config.toml
num_key_value_heads = 1
head_dim = 32
vocab_size = 1754
norm = "rmsnorm"
norm_place = "pre"
rope_fraction = 1.0
bias = "none"
tie_word_embeddings = false
lr_mult_down = 1.5
final_lr_fraction = 0.1
max_seq_len = 2048
doc_mask = true
train_tokens = 126800000
max_steps = 7740
dataset = "wikipedia_en"
Each number is 50 + 12 x the weight over its row's rms, rounded and kept within 0 to 99. Layers, rows and columns count from 0. The size before them is the row's rms in percent of the matrix's.

# layer 2 MLP up, 128x64, rms 0.126, rows 19-90, columns 0-31
085:38 60 58 52 55 67 70 31 52 53 51 46 35 57 61 50 30 53 60 25 62 40 38 52 40 48 53 64 49 50 41 56
105:49 56 20 61 54 66 68 61 32 36 42 43 49 51 43 60 28 77 45 23 57 32 42 55 55 62 56 54 58 64 48 35
093:53 35 62 69 47 40 46 63 39 65 40 52 43 45 51 43 62 41 49 56 55 38 61 45 57 38 27 67 53 46 75 43
105:45 59 58 40 47 40 28 41 38 63 72 47 19 38 61 47 66 46 46 54 59 56 63 44 46 50 66 55 18 39 33 43
086:58 39 48 37 57 61 58 60 64 51 51 52 55 61 45 43 43 76 38 38 36 50 46 41 42 59 53 92 41 47 51 20
096:56 47 77 55 14 65 67 46 67 54 64 59 51 42 77 46 27 35 61 58 54 50 40 43 59 44 55 46 57 54 57 45
105:40 42 61 31 58 65 53 25 54 37 75 67 46 57 55 71 54 47 53 41 42 53 34 70 65 44 42 41 85 60 46 65
097:34 62 56 52 58 49 61 45 31 63 67 41 22 50 23 51 56 50 57 39 42 44 49 32 77 40 67 47 57 47 54 62
099:53 44 30 71 38 66 50 53 53 27 58 54 37 68 39 51 45 48 59 53 67 47 54 30 67 43 44 39 62 77 45 23
095:42 59 65 29 44 39 60 27 41 60 57 50 63 53 47 39 63 64 49 84 41 49 40 35 48 47 58 51 77 47 32 50
099:50 57 47 31 51 39 65 49 59 47 38 62 70 32 66 32 46 41 40 64 48 49 56 29 51 49 45 66 52 57 49 43
096:47 52 63 37 46 49 53 55 48 72 83 50 46 55 59 63 67 56 55 65 52 55 68 47 49 31 57 54 68 75 47 58
101:40 37 72 70 66 58 51 44 30 29 59 41 57 71 69 50 60 46 41 59 61 43 43 79 55 52 52 55 41 46 48 57
105:60 26 28 53 55 46 56 47 45 29 38 36 45 56 31 57 31 48 41 28 55 36 41 56 56 64 45 60 49 44 44 48
098:36 52 51 73 51 44 47 67 66 33 48 27 61 64 52 42 59 40 43 26 31 44 46 59 48 58 64 46 47 70 34 47
098:62 36 28 47 77 52 51 68 33 58 64 58 68 69 49 55 51 71 43 29 52 49 48 41 38 64 29 43 57 44 76 48
096:68 64 43 36 54 38 62 69 51 57 56 50 54 49 37 51 56 36 39 49 47 49 62 40 48 31 32 50 59 50 60 48
108:54 37 46 50 41 53 77 32 31 54 66 42 45 46 45 46 51 46 47 53 71 54 54 65 68 35 62 37 34 44 59 72
115:64 30 35 55 37 51 36 43 25 63 59 43 47 39 42 55 43 69 63 59 53 58 41 75 35 57 64 38 58 42 41 36
108:46 62 56 69 76 41 60 26 64 49 22 46 61 40 55 36 23 62 54 60 50 56 44 51 57 39 54 42 67 36 49 59
101:55 62 53 66 54 57 59 52 47 54 52 25 61 48 42 62 35 49 74 49 47 52 56 43 49 36 44 31 41 39 37 44
103:37 42 49 76 57 65 59 51 38 44 56 29 39 46 40 59 42 42 37 54 62 44 60 57 54 62 45 52 33 56 72 31
095:53 39 45 71 49 36 41 37 46 69 37 32 75 39 20 46 48 24 62 59 46 63 65 60 59 31 53 66 60 61 53 47
103:51 53 28 32 58 45 59 63 37 48 44 48 42 56 43 62 35 36 43 42 64 38 56 42 48 44 57 64 46 47 65 37
087:31 29 36 50 54 37 57 32 47 80 68 45 60 41 48 46 51 31 43 52 56 65 69 36 56 41 35 48 40 59 58 67
087:44 52 57 35 60 59 59 29 65 43 40 38 47 33 65 63 47 39 53 69 66 41 72 47 45 45 65 62 63 50 39 49
098:51 53 48 51 53 35 52 34 69 54 73 54 56 66 59 38 68 57 68 44 70 56 43 37 44 38 70 37 43 51 47 61
092:46 63 54 60 61 55 53 41 44 43 78 50 56 38 57 65 28 71 53 46 49 51 35 59 56 48 44 67 30 54 34 35
094:45 59 61 54 44 47 25 65 58 59 57 58 54 46 29 27 65 52 31 58 37 66 47 75 53 56 49 46 63 70 49 58
104:41 38 44 43 69 42 77 37 25 55 37 42 41 51 57 45 51 55 52 67 39 54 62 45 42 33 41 65 52 51 51 80
097:52 54 60 64 65 75 56 39 33 58 45 28 53 59 61 55 44 66 60 50 65 62 38 39 43 46 51 57 19 57 41 50
109:47 25 52 51 55 67 47 59 62 46 51 36 51 58 38 54 39 51 61 58 36 65 26 42 36 62 46 56 66 55 71 53
112:45 47 71 51 54 66 22 42 50 34 53 59 60 64 70 61 39 34 50 44 59 54 49 56 52 54 48 59 68 29 33 52
098:53 55 58 73 50 51 61 42 58 41 38 64 45 58 81 32 57 38 50 44 50 44 71 43 43 50 48 52 39 44 37 36
108:33 56 46 25 69 45 46 32 56 58 71 67 61 53 33 58 48 55 54 45 46 45 52 55 57 38 33 36 57 59 43 55
118:61 31 26 34 46 41 45 48 46 73 54 83 52 47 47 51 67 52 51 50 66 59 54 52 54 45 59 54 42 60 41 62
122:62 32 52 38 78 49 62 49 54 49 70 43 41 45 40 41 47 69 49 31 62 53 51 36 45 28 44 43 48 35 44 42
100:64 35 45 40 62 43 67 28 36 39 57 55 63 55 64 67 52 35 17 50 49 59 69 44 68 52 41 51 60 45 37 50
109:48 31 47 51 75 24 48 70 45 54 60 49 44 69 25 55 49 69 66 46 54 53 56 34 45 44 46 35 55 34 69 54
091:35 53 40 43 54 59 53 32 55 57 45 47 48 47 55 14 32 63 54 49 62 24 33 49 36 43 77 38 60 55 59 38
092:45 52 35 56 50 28 38 35 63 54 39 21 54 43 26 69 63 50 49 31 34 43 25 29 57 45 54 68 62 26 45 51
091:48 48 63 64 71 46 40 64 61 45 44 52 45 44 43 45 44 69 48 56 54 45 63 39 37 73 58 55 53 62 77 46
102:31 40 58 33 53 55 63 48 40 48 38 19 57 43 39 33 72 40 36 41 58 58 50 71 57 42 70 46 47 45 38 57
096:44 59 44 57 49 49 56 30 53 46 65 63 51 46 57 63 50 52 43 72 53 27 48 53 44 62 33 35 54 53 49 50
094:48 40 63 43 18 27 42 55 28 60 32 61 45 65 63 57 59 38 59 49 61 43 55 38 50 62 42 50 53 33 54 44
097:41 46 47 52 50 44 27 51 70 38 52 59 65 39 59 60 39 47 60 51 37 48 47 14 48 41 65 69 66 76 43 67
096:38 65 47 22 44 29 43 56 45 46 26 47 73 34 42 52 47 53 46 55 42 40 45 42 58 83 40 50 40 43 42 59
106:34 54 61 38 66 47 74 69 52 55 54 28 84 46 40 58 47 39 55 67 38 60 61 65 50 43 40 47 50 15 71 41
117:47 39 68 60 58 43 40 43 26 35 38 46 21 50 82 58 43 39 68 54 47 47 52 49 57 40 55 57 36 19 44 46
104:49 29 35 38 67 35 36 55 50 50 69 48 57 54 38 58 53 32 56 47 41 69 55 49 52 57 63 16 55 52 42 66
100:41 43 71 45 57 58 64 33 44 54 64 64 26 64 55 62 42 53 43 59 63 43 55 48 37 39 56 49 53 38 47 57
097:57 63 49 56 63 46 65 17 47 57 38 30 45 53 52 49 70 65 46 56 20 63 74 47 31 69 58 49 47 66 35 47
095:27 40 52 40 23 44 46 47 49 44 71 53 54 41 54 42 67 55 38 40 48 30 48 75 57 66 42 42 55 55 49 43
107:55 43 35 39 60 43 37 42 65 77 55 41 40 50 53 52 61 57 38 45 55 62 62 62 44 46 48 44 60 52 57 58
099:61 37 58 55 72 52 42 58 65 34 54 53 55 39 52 70 46 51 51 44 56 59 48 41 58 54 49 58 46 48 54 77
100:54 60 69 48 39 38 40 53 27 59 43 50 23 53 74 50 61 45 57 38 34 45 55 42 61 46 53 40 63 49 52 55
100:52 66 52 79 50 48 35 43 53 38 64 26 49 46 55 54 24 53 53 56 52 53 52 48 26 29 75 40 54 41 34 44
106:63 68 35 47 41 48 57 64 54 48 27 43 57 69 58 37 40 52 61 47 45 30 55 37 36 62 71 59 51 66 42 58
097:52 47 37 53 59 37 65 63 44 37 37 46 67 32 65 57 54 31 36 28 47 39 58 30 61 48 35 49 47 42 58 64
097:43 65 51 19 20 37 39 53 54 42 51 49 62 44 54 54 33 35 57 55 59 54 50 40 42 36 49 45 48 43 25 45
102:49 41 55 49 28 43 60 45 65 45 57 47 61 54 42 28 56 65 38 69 73 64 57 27 51 66 35 63 63 73 60 45
085:54 63 62 23 58 67 54 72 48 50 36 62 66 76 38 37 69 36 51 41 39 50 41 53 61 47 44 81 42 41 41 45
113:50 55 61 67 73 51 44 65 44 58 42 49 60 34 44 50 40 54 38 33 54 46 54 57 61 52 44 66 67 58 64 55
084:46 72 45 57 61 35 58 55 60 46 35 57 30 46 48 45 45 56 64 54 47 57 72 38 36 43 54 31 51 49 74 45
092:56 28 54 54 40 50 34 67 40 38 38 43 42 24 72 41 58 46 47 47 41 53 68 53 37 67 53 44 68 38 53 63
098:48 67 31 49 57 55 50 59 42 54 45 49 42 40 45 41 43 58 68 27 44 51 54 62 56 54 45 42 42 79 59 41
092:51 31 53 45 32 44 40 58 50 41 54 61 43 53 46 45 51 70 69 36 52 48 72 32 50 64 48 52 37 54 59 49
101:59 31 43 56 46 47 67 43 67 41 70 55 41 78 40 55 60 73 73 49 47 41 76 61 50 57 31 56 58 38 44 65
099:36 36 36 50 66 31 33 57 69 63 40 52 62 30 52 44 56 42 61 52 56 40 44 61 38 53 51 45 48 30 29 71
107:40 33 41 36 51 32 43 73 59 61 43 44 50 43 43 37 43 33 50 64 45 56 54 35 44 73 52 54 67 32 35 51
097:60 38 61 47 73 36 47 42 23 64 55 43 64 71 70 58 53 33 74 64 55 50 53 39 65 36 48 54 38 60 71 72
096:57 69 45 34 56 64 68 59 40 36 52 44 64 61 41 28 40 41 57 62 42 49 44 44 46 46 54 62 72 47 41 52
# layer 2 MLP down (transposed), 128x64, rms 0.0926, rows 19-89, columns 0-31
093:54 60 42 47 55 53 47 43 66 53 46 45 68 38 22 64 71 37 40 64 66 66 50 78 53 73 54 53 50 49 46 56
136:40 34 42 37 46 48 81 73 63 45 63 48 42 58 54 39 41 46 67 57 57 66 34 33 30 44 48 53 50 68 56 50
094:35 66 50 71 42 53 62 43 40 50 69 67 69 49 63 55 50 42 63 58 39 47 38 51 35 49 53 35 58 61 40 56
097:51 42 70 76 47 61 51 47 40 66 41 35 59 55 43 57 37 33 57 56 31 40 44 70 45 34 56 48 73 49 42 45
091:44 25 54 41 54 63 40 42 52 40 59 52 57 43 61 39 73 67 32 54 50 68 56 50 41 43 71 60 51 33 35 28
101:46 23 45 52 46 50 32 33 57 58 47 47 71 42 36 37 60 62 36 52 42 59 47 35 46 46 64 51 52 65 54 32
092:47 52 37 45 44 65 42 29 44 64 37 64 39 29 42 45 31 60 36 46 44 39 72 50 47 43 57 44 55 56 43 68
095:59 70 57 48 48 46 57 52 62 39 71 55 67 61 59 59 51 52 47 39 56 60 32 57 67 32 55 38 36 64 75 46
098:21 36 45 29 55 51 37 50 49 26 29 41 51 50 43 52 61 56 58 35 33 51 55 60 56 67 27 48 44 30 71 51
109:56 81 54 50 51 33 53 70 37 27 66 53 58 42 40 55 31 51 63 45 47 74 46 75 43 64 49 58 63 44 44 51
094:34 48 45 60 46 22 58 44 48 30 16 34 45 50 58 50 62 52 43 58 63 60 41 52 52 62 73 56 41 50 52 40
088:69 55 73 32 49 47 36 43 45 52 48 42 67 45 31 55 43 43 62 69 47 35 59 42 46 60 39 67 26 49 47 53
106:58 75 30 49 57 62 52 44 67 36 77 61 43 28 55 38 40 57 39 72 51 38 49 64 33 79 53 74 52 35 56 51
091:37 39 47 60 37 77 22 57 48 37 58 64 68 64 40 44 68 46 63 58 52 46 39 64 54 75 65 50 36 35 57 38
095:79 48 67 65 51 45 39 56 60 37 20 61 56 49 41 41 53 50 59 52 68 43 37 43 61 49 50 44 69 50 62 23
089:51 58 46 59 57 71 28 55 33 28 67 46 50 70 45 77 63 51 60 49 57 54 58 52 64 30 45 39 57 50 64 25
091:55 30 77 42 47 57 42 34 46 54 42 29 44 57 40 56 38 37 53 60 70 71 44 55 53 71 34 48 44 45 65 64
098:59 52 45 27 62 26 29 48 51 40 53 48 38 69 38 52 46 41 36 39 44 58 46 50 74 51 55 38 52 53 43 33
110:51 54 31 30 32 73 43 50 52 61 52 54 28 49 51 43 58 70 53 39 47 44 59 74 43 52 69 35 40 34 55 64
097:35 49 63 59 48 70 43 78 45 60 49 38 40 53 57 52 65 32 57 59 37 44 58 48 43 41 39 51 41 47 50 42
093:50 59 45 54 49 22 26 45 47 34 51 32 58 57 54 41 49 46 66 54 65 50 37 60 52 51 42 49 48 42 44 50
112:39 42 45 46 39 49 32 66 73 54 50 49 39 41 45 53 50 46 51 55 83 50 54 47 74 48 55 34 38 40 45 32
117:63 33 58 55 33 37 44 52 44 39 50 39 60 58 54 52 64 51 41 59 72 45 59 35 51 29 50 19 57 50 50 46
101:56 50 52 63 36 58 61 59 56 59 51 46 24 51 49 56 57 53 45 46 27 49 39 51 49 44 43 49 44 48 48 73
094:29 55 51 36 68 38 63 56 64 51 46 35 56 44 58 57 40 50 57 48 54 45 43 52 33 65 62 67 64 65 60 66
090:55 57 49 61 58 42 47 42 64 31 60 54 53 51 47 42 49 45 49 71 60 64 66 68 45 50 56 76 57 56 50 67
086:56 24 32 48 40 29 55 42 42 64 49 43 42 46 47 57 37 55 43 41 56 37 52 63 53 60 47 59 50 26 74 44
103:51 68 56 43 47 59 42 48 21 47 36 69 54 49 46 59 37 46 43 31 59 70 39 45 38 77 51 34 41 49 50 61
097:51 62 45 55 61 42 66 52 49 64 72 58 53 40 40 58 35 41 71 54 42 47 52 47 33 45 47 62 61 58 37 56
095:46 43 46 77 30 54 40 48 39 36 56 54 56 40 60 72 47 29 68 35 79 52 51 77 50 46 42 39 50 41 61 63
088:43 46 40 57 59 32 55 67 47 40 22 40 55 47 22 59 61 41 33 47 37 30 56 53 60 33 43 70 54 45 68 41
112:66 26 64 79 51 47 48 72 64 58 52 43 47 58 42 41 44 45 56 47 49 43 48 59 56 40 66 52 42 59 60 35
093:62 38 31 59 45 50 84 68 52 34 44 37 36 51 40 48 55 34 47 66 61 45 44 50 59 61 59 40 44 43 50 57
102:72 49 63 44 60 65 58 56 37 26 41 66 61 36 53 57 26 50 57 68 27 65 28 44 33 61 33 59 64 51 47 51
111:45 52 53 61 41 45 76 38 53 50 55 59 56 44 69 61 50 53 38 74 65 51 38 40 69 54 35 62 44 77 56 64
099:48 47 73 47 55 60 57 47 52 69 45 30 72 50 47 67 54 37 68 39 39 42 49 36 34 71 33 49 54 54 71 48
100:56 68 41 75 38 69 40 49 38 42 40 52 56 57 42 48 62 36 43 47 60 46 42 56 48 67 46 49 43 42 65 58
101:71 41 65 44 31 56 53 40 38 50 57 51 53 47 42 25 44 44 55 45 44 57 28 73 49 58 32 50 57 65 39 60
103:27 44 31 51 25 46 26 48 74 64 47 55 35 34 36 31 39 53 51 58 32 51 62 52 50 26 46 42 53 63 45 57
104:45 23 40 46 49 68 39 51 45 40 54 54 66 64 42 42 36 50 48 61 53 63 53 58 48 49 50 50 32 38 64 47
093:31 52 55 63 46 46 56 39 33 43 45 52 23 36 47 55 41 49 64 32 60 35 43 87 47 46 62 59 59 41 43 37
101:54 52 44 46 54 62 45 20 54 65 35 54 42 36 79 52 55 27 37 50 73 61 43 53 57 29 39 40 32 48 43 49
096:47 38 41 57 51 49 16 53 50 31 43 39 38 60 56 49 31 41 38 71 46 50 55 39 54 43 51 39 60 52 57 42
078:70 66 44 67 59 61 43 56 50 54 44 56 49 37 41 58 51 57 55 61 53 44 61 30 55 37 59 79 54 29 61 51
080:67 69 60 56 35 43 27 52 44 61 40 63 37 48 71 48 56 35 40 60 55 69 55 53 53 59 64 58 43 60 41 37
090:46 70 52 58 48 50 21 53 76 28 55 55 68 41 48 46 51 37 70 46 43 69 50 51 48 44 67 60 59 58 43 64
102:27 47 69 44 39 57 47 63 61 60 52 61 30 47 64 49 46 51 39 63 69 49 43 51 52 62 34 60 46 56 67 61
102:70 43 51 35 53 56 63 44 51 57 21 65 34 67 48 27 38 51 42 23 48 41 64 69 44 50 62 51 64 76 52 60
095:56 43 50 30 55 40 37 68 63 41 34 53 51 57 81 42 49 47 52 63 48 38 56 45 63 30 61 53 55 21 42 59
110:57 21 41 44 75 66 50 58 27 55 45 60 48 51 17 54 41 47 46 44 48 50 45 57 54 52 55 29 60 71 45 63
113:61 44 46 46 33 51 50 61 68 75 45 47 58 54 47 36 59 66 45 51 66 51 37 29 58 40 49 42 52 39 63 41
094:41 82 76 40 50 53 49 71 53 64 52 50 75 49 45 52 38 47 65 56 56 50 43 65 38 58 64 42 54 58 62 54
090:31 56 50 51 50 52 54 47 57 51 74 52 50 55 57 39 45 51 54 47 50 45 32 58 44 52 62 45 47 36 61 49
104:44 45 53 77 53 52 41 44 57 46 55 72 59 41 49 50 61 52 47 60 45 34 34 72 61 60 58 52 58 65 45 66
120:56 36 50 57 57 58 29 42 44 54 34 46 58 51 60 41 59 42 42 51 45 44 62 49 71 37 37 46 53 56 49 47
096:44 42 32 31 48 56 66 50 46 44 55 50 57 30 45 56 47 38 46 46 53 36 40 36 38 59 52 63 63 48 35 48
096:48 29 47 39 55 40 81 55 58 44 44 41 47 54 61 44 60 52 68 30 60 65 37 57 51 54 56 48 47 67 68 58
102:49 57 29 69 52 31 65 54 68 45 41 55 34 55 65 50 42 31 56 64 50 41 45 36 48 60 52 24 51 55 38 41
089:48 47 52 56 43 33 36 58 56 78 48 35 39 62 49 48 48 34 42 39 36 63 71 50 59 62 37 55 59 45 66 61
097:24 43 34 42 46 57 34 63 37 49 24 53 62 53 49 80 46 38 56 57 46 53 55 59 52 40 55 45 35 53 60 59
112:61 34 42 57 49 47 30 53 52 44 36 59 61 76 27 38 53 70 50 41 55 53 44 25 66 55 36 62 65 54 51 37
104:51 42 52 33 56 70 55 48 56 52 53 64 49 40 65 57 48 40 55 65 39 34 58 69 64 83 46 73 46 59 66 74
118:50 45 48 62 75 65 60 53 54 43 56 51 53 31 58 77 63 55 61 46 35 64 41 31 47 38 39 65 53 62 52 67
098:49 77 48 52 49 50 40 64 38 61 51 50 43 57 46 55 51 54 37 42 43 45 31 10 58 42 52 33 26 49 61 31
091:57 61 58 35 43 53 36 51 44 42 41 37 64 70 54 59 48 31 50 27 50 47 34 35 44 45 62 63 41 48 29 32
097:38 28 55 37 60 46 75 47 43 30 59 59 70 56 47 65 61 21 47 55 53 38 51 35 51 65 60 53 58 54 49 44
095:52 46 35 66 54 77 24 44 44 41 53 53 47 69 69 37 59 48 49 45 56 63 57 40 49 38 75 39 56 53 33 44
099:44 47 21 51 41 57 32 53 61 50 66 51 42 56 56 38 59 39 56 54 56 47 52 35 64 38 36 27 48 54 48 43
098:67 32 56 47 56 38 59 42 28 34 55 38 37 50 62 27 21 42 48 39 52 55 52 62 51 49 46 63 64 39 42 51
097:48 55 37 39 49 64 41 37 42 69 22 24 59 40 53 48 53 46 43 41 67 55 72 50 61 53 49 50 56 48 71 26
087:29 61 57 41 43 33 52 46 40 43 47 67 58 49 48 44 71 67 64 51 62 65 47 68 41 59 38 25 46 58 45 42
# layer 2 MLP gate, 128x64, rms 0.134, rows 20-90, columns 0-31
107:33 63 31 41 75 60 57 54 50 49 37 50 62 36 48 63 41 78 52 49 61 40 54 44 64 69 46 41 53 63 48 41
088:38 63 61 73 39 53 44 56 48 58 41 43 49 40 62 40 50 41 40 47 62 37 58 43 43 33 34 62 58 50 56 41
098:46 40 42 34 68 43 57 64 62 55 51 60 49 52 56 41 45 33 42 67 73 52 59 29 58 43 41 52 52 60 63 68
079:51 74 64 45 37 43 39 50 42 44 50 46 55 28 63 56 62 32 72 49 68 48 49 48 56 32 46 17 57 65 36 70
090:38 47 36 42 66 53 19 41 34 60 45 53 30 24 38 66 65 58 53 67 44 44 55 47 44 55 36 61 21 56 50 47
102:82 57 61 63 61 51 58 45 55 42 57 36 64 52 45 51 39 46 34 52 38 42 52 48 55 62 55 44 19 48 36 56
097:73 56 38 58 56 68 55 40 29 76 51 49 46 39 47 49 43 53 58 41 44 49 41 37 49 67 53 45 55 65 35 59
101:53 77 36 57 49 61 37 47 47 50 52 71 43 41 46 55 27 46 24 50 54 51 40 39 36 46 66 45 61 66 38 46
093:52 71 74 42 61 49 53 58 36 63 50 39 63 58 39 46 48 60 25 58 58 35 49 59 47 49 46 52 45 32 29 43
100:33 46 40 54 42 46 59 58 52 49 48 59 38 59 60 17 66 49 50 67 60 53 43 43 33 26 68 53 31 43 67 28
105:58 58 44 48 56 61 55 51 42 44 38 45 68 41 35 28 54 34 30 38 49 46 56 77 63 62 40 45 43 52 49 29
108:33 48 75 55 69 62 45 52 48 54 64 36 60 73 53 56 68 51 59 61 61 52 54 52 68 41 78 33 58 47 39 56
097:53 46 70 36 51 29 32 56 31 39 36 40 32 65 50 66 64 46 53 60 46 59 71 64 57 39 38 38 56 50 51 52
102:67 44 53 42 43 60 52 62 23 61 35 50 47 74 57 51 69 56 56 48 64 57 53 42 54 57 43 42 36 37 50 15
087:34 49 51 35 54 56 59 35 63 51 44 34 63 34 57 51 32 49 55 63 53 47 52 56 54 24 55 42 49 33 41 35
093:67 33 55 43 62 60 54 68 55 61 45 42 34 36 47 54 58 74 57 56 48 33 57 33 17 36 59 59 57 41 60 29
111:56 44 59 58 42 83 60 43 50 61 57 42 55 53 59 55 34 42 37 45 48 67 39 41 35 51 58 31 69 47 23 37
115:44 39 48 63 46 57 45 44 51 45 28 47 60 50 49 47 63 72 57 86 64 17 53 41 36 32 61 46 33 54 51 22
102:49 53 44 66 62 42 60 47 48 46 38 34 58 54 37 35 37 55 43 43 44 56 34 71 54 51 59 28 60 39 54 51
095:71 50 45 53 58 44 47 53 62 71 51 62 62 46 35 61 65 58 19 23 43 38 37 44 37 44 68 66 21 60 35 72
094:48 64 77 26 63 66 46 47 35 26 59 46 52 58 80 46 68 46 42 55 34 42 64 57 53 64 44 52 52 57 43 54
097:57 56 58 34 42 65 64 48 55 32 52 66 35 61 53 32 60 70 35 31 81 43 45 20 67 46 42 47 41 54 51 59
098:47 55 53 44 75 59 66 64 38 65 49 51 34 39 44 60 63 65 26 58 70 49 64 44 62 33 58 57 39 25 52 78
084:50 17 41 61 63 43 29 38 52 70 63 61 57 41 54 27 41 27 40 55 59 61 55 52 73 43 64 54 45 52 41 49
097:40 29 42 53 59 47 59 26 59 45 42 47 53 37 87 40 42 55 43 53 57 51 47 30 47 42 65 55 48 28 27 49
094:57 44 44 45 53 55 50 39 66 51 67 52 55 39 64 33 35 63 57 62 58 49 35 68 54 38 46 62 71 38 66 54
098:48 52 36 54 62 63 56 45 57 61 60 46 74 35 35 46 50 59 36 55 53 22 31 43 71 49 55 67 56 42 47 52
087:56 53 45 60 54 37 36 62 57 75 39 41 46 68 32 51 73 36 37 49 43 44 34 61 39 48 41 62 38 37 26 62
101:43 61 71 62 41 31 55 39 48 37 34 63 32 36 60 54 57 34 39 21 53 64 49 41 45 42 58 48 24 53 43 48
102:50 54 56 29 41 37 50 61 41 61 42 50 50 45 32 45 53 38 45 54 36 52 61 65 45 59 28 61 43 33 58 42
110:47 49 69 50 29 42 43 34 37 56 43 63 53 36 66 43 54 58 49 42 42 60 55 55 60 30 43 72 38 30 25 58
100:55 70 56 49 56 55 32 57 42 40 70 42 79 67 45 31 31 27 42 39 67 50 50 46 57 61 53 52 65 38 44 65
103:39 55 52 59 72 53 54 27 56 55 43 76 49 68 59 50 53 48 49 44 28 46 18 56 55 49 56 53 39 49 41 49
111:32 64 45 28 53 56 51 34 58 35 76 61 69 34 58 52 64 66 43 66 46 32 60 47 52 35 61 27 61 70 37 43
108:41 60 62 56 48 60 28 60 57 46 28 81 38 37 52 50 60 43 40 44 52 36 38 52 46 63 63 30 37 50 48 37
111:45 41 52 51 62 27 52 70 54 43 52 52 39 50 59 42 48 44 49 49 53 31 56 48 66 48 26 60 70 54 33 34
110:37 67 41 46 60 57 38 57 71 55 29 57 31 32 43 40 63 62 52 77 39 50 51 39 60 43 50 27 55 51 47 47
102:47 50 63 40 44 57 37 48 44 52 64 53 65 45 72 53 63 56 41 57 51 48 67 63 40 60 38 44 55 58 44 55
097:49 43 51 41 45 49 55 78 30 61 48 42 49 52 51 51 66 49 43 66 51 65 45 74 42 26 49 58 53 60 59 32
103:50 45 44 25 55 51 41 57 61 51 30 23 67 55 38 57 27 36 40 45 49 55 50 19 62 40 45 67 56 56 39 39
093:50 54 57 36 36 62 35 39 58 49 36 39 48 61 65 44 67 42 47 43 40 55 36 51 46 37 64 46 72 52 27 32
097:52 50 61 70 79 55 51 63 66 39 28 68 61 43 58 41 55 61 35 43 65 55 54 44 51 59 58 58 54 53 45 57
088:34 64 41 51 41 49 56 29 66 41 59 38 49 53 43 65 55 32 39 53 54 59 54 32 38 59 61 29 50 51 18 58
092:79 54 58 74 46 41 40 60 51 47 36 40 44 70 70 47 67 56 14 40 66 55 36 62 65 63 43 58 54 34 31 57
088:44 62 35 44 53 57 54 48 51 69 45 47 47 57 48 53 60 35 24 62 26 69 62 46 40 33 50 47 43 63 44 64
084:46 45 60 28 45 51 35 58 46 51 32 58 64 28 44 43 54 55 41 53 25 46 44 53 42 65 43 46 53 35 46 55
102:41 41 47 46 40 40 55 53 58 47 36 47 42 63 56 60 71 45 58 52 59 62 52 63 54 41 57 51 50 69 35 37
111:55 48 39 65 54 24 66 38 34 38 45 59 68 52 50 64 65 78 40 41 48 25 56 56 38 68 57 42 39 25 39 49
107:56 37 68 30 39 62 35 60 48 60 49 64 40 61 40 22 55 43 39 41 37 82 73 37 51 60 36 41 43 64 61 43
101:58 51 54 60 36 52 28 48 61 35 47 27 53 45 69 56 54 52 66 36 20 55 50 52 59 44 48 61 51 71 48 62
100:46 51 41 55 53 36 64 31 31 51 71 31 61 56 44 45 48 50 38 41 61 25 59 56 52 48 55 40 52 48 49 48
096:39 56 66 54 55 62 37 38 58 36 41 60 74 65 50 47 55 56 67 37 61 45 62 57 62 56 59 44 32 44 47 65
104:43 55 70 26 51 36 48 55 51 50 44 62 81 45 33 43 58 22 34 38 53 48 56 41 63 49 54 62 52 51 29 56
089:49 75 41 46 28 40 54 51 36 55 60 47 54 70 62 51 64 57 62 52 48 68 49 43 60 41 67 42 28 59 45 31
103:55 67 65 61 35 32 50 62 24 47 35 38 41 63 55 41 60 43 50 29 30 40 53 53 53 49 43 50 47 32 59 55
108:33 64 50 59 42 41 39 53 46 48 46 22 51 54 52 52 38 31 33 61 56 35 54 46 53 55 53 52 70 60 46 27
107:59 51 42 42 51 54 45 53 65 35 54 44 38 59 54 71 52 53 34 50 45 50 71 30 40 39 46 50 59 48 78 73
107:55 64 44 63 77 44 56 41 61 50 52 21 77 57 53 39 49 49 50 39 52 54 54 40 57 68 43 41 43 63 48 76
104:38 29 63 44 58 59 35 46 50 66 64 44 36 60 54 62 68 47 56 56 40 66 33 38 54 52 49 49 41 52 75 65
101:58 51 49 46 64 55 45 67 39 41 29 73 50 56 35 73 53 47 45 52 27 44 53 48 58 45 26 51 52 49 51 35
073:81 50 65 29 56 69 63 59 64 38 52 63 62 65 39 37 51 46 41 53 35 45 49 48 70 60 51 73 40 36 29 70
116:51 40 43 72 75 70 51 57 56 54 52 27 50 34 49 36 63 58 45 60 34 55 50 54 45 22 33 66 47 67 62 29
073:43 40 55 38 31 78 64 45 59 55 38 47 56 48 58 61 68 51 41 44 57 35 42 53 65 63 63 63 58 66 22 46
094:42 29 57 34 50 30 40 35 71 57 53 52 49 52 63 61 50 34 41 46 65 50 49 50 70 48 63 47 42 39 58 31
103:50 55 55 39 83 41 58 45 50 67 58 55 47 43 34 58 45 54 64 34 74 35 41 53 65 45 35 64 46 63 38 50
108:68 45 29 53 67 57 58 50 46 59 40 47 53 58 73 32 82 54 52 59 46 47 42 62 69 32 52 59 56 43 52 39
098:33 60 39 34 51 44 36 46 37 68 42 61 34 30 56 55 48 40 35 51 69 61 35 51 50 54 46 45 59 50 47 50
103:48 49 45 65 61 61 49 58 66 51 57 52 41 53 47 46 35 46 64 38 61 49 37 42 44 57 29 30 63 38 29 70
097:42 45 40 73 45 30 49 43 33 40 57 46 46 64 65 42 71 53 43 48 60 38 49 68 67 31 44 32 32 42 53 54
098:42 41 62 64 56 40 40 43 60 51 35 36 59 31 79 41 68 33 52 41 55 61 40 63 56 35 46 71 70 42 47 63
110:42 48 47 66 58 41 31 39 73 63 42 54 30 48 84 61 43 61 44 55 53 35 48 52 37 45 41 37 52 38 40 51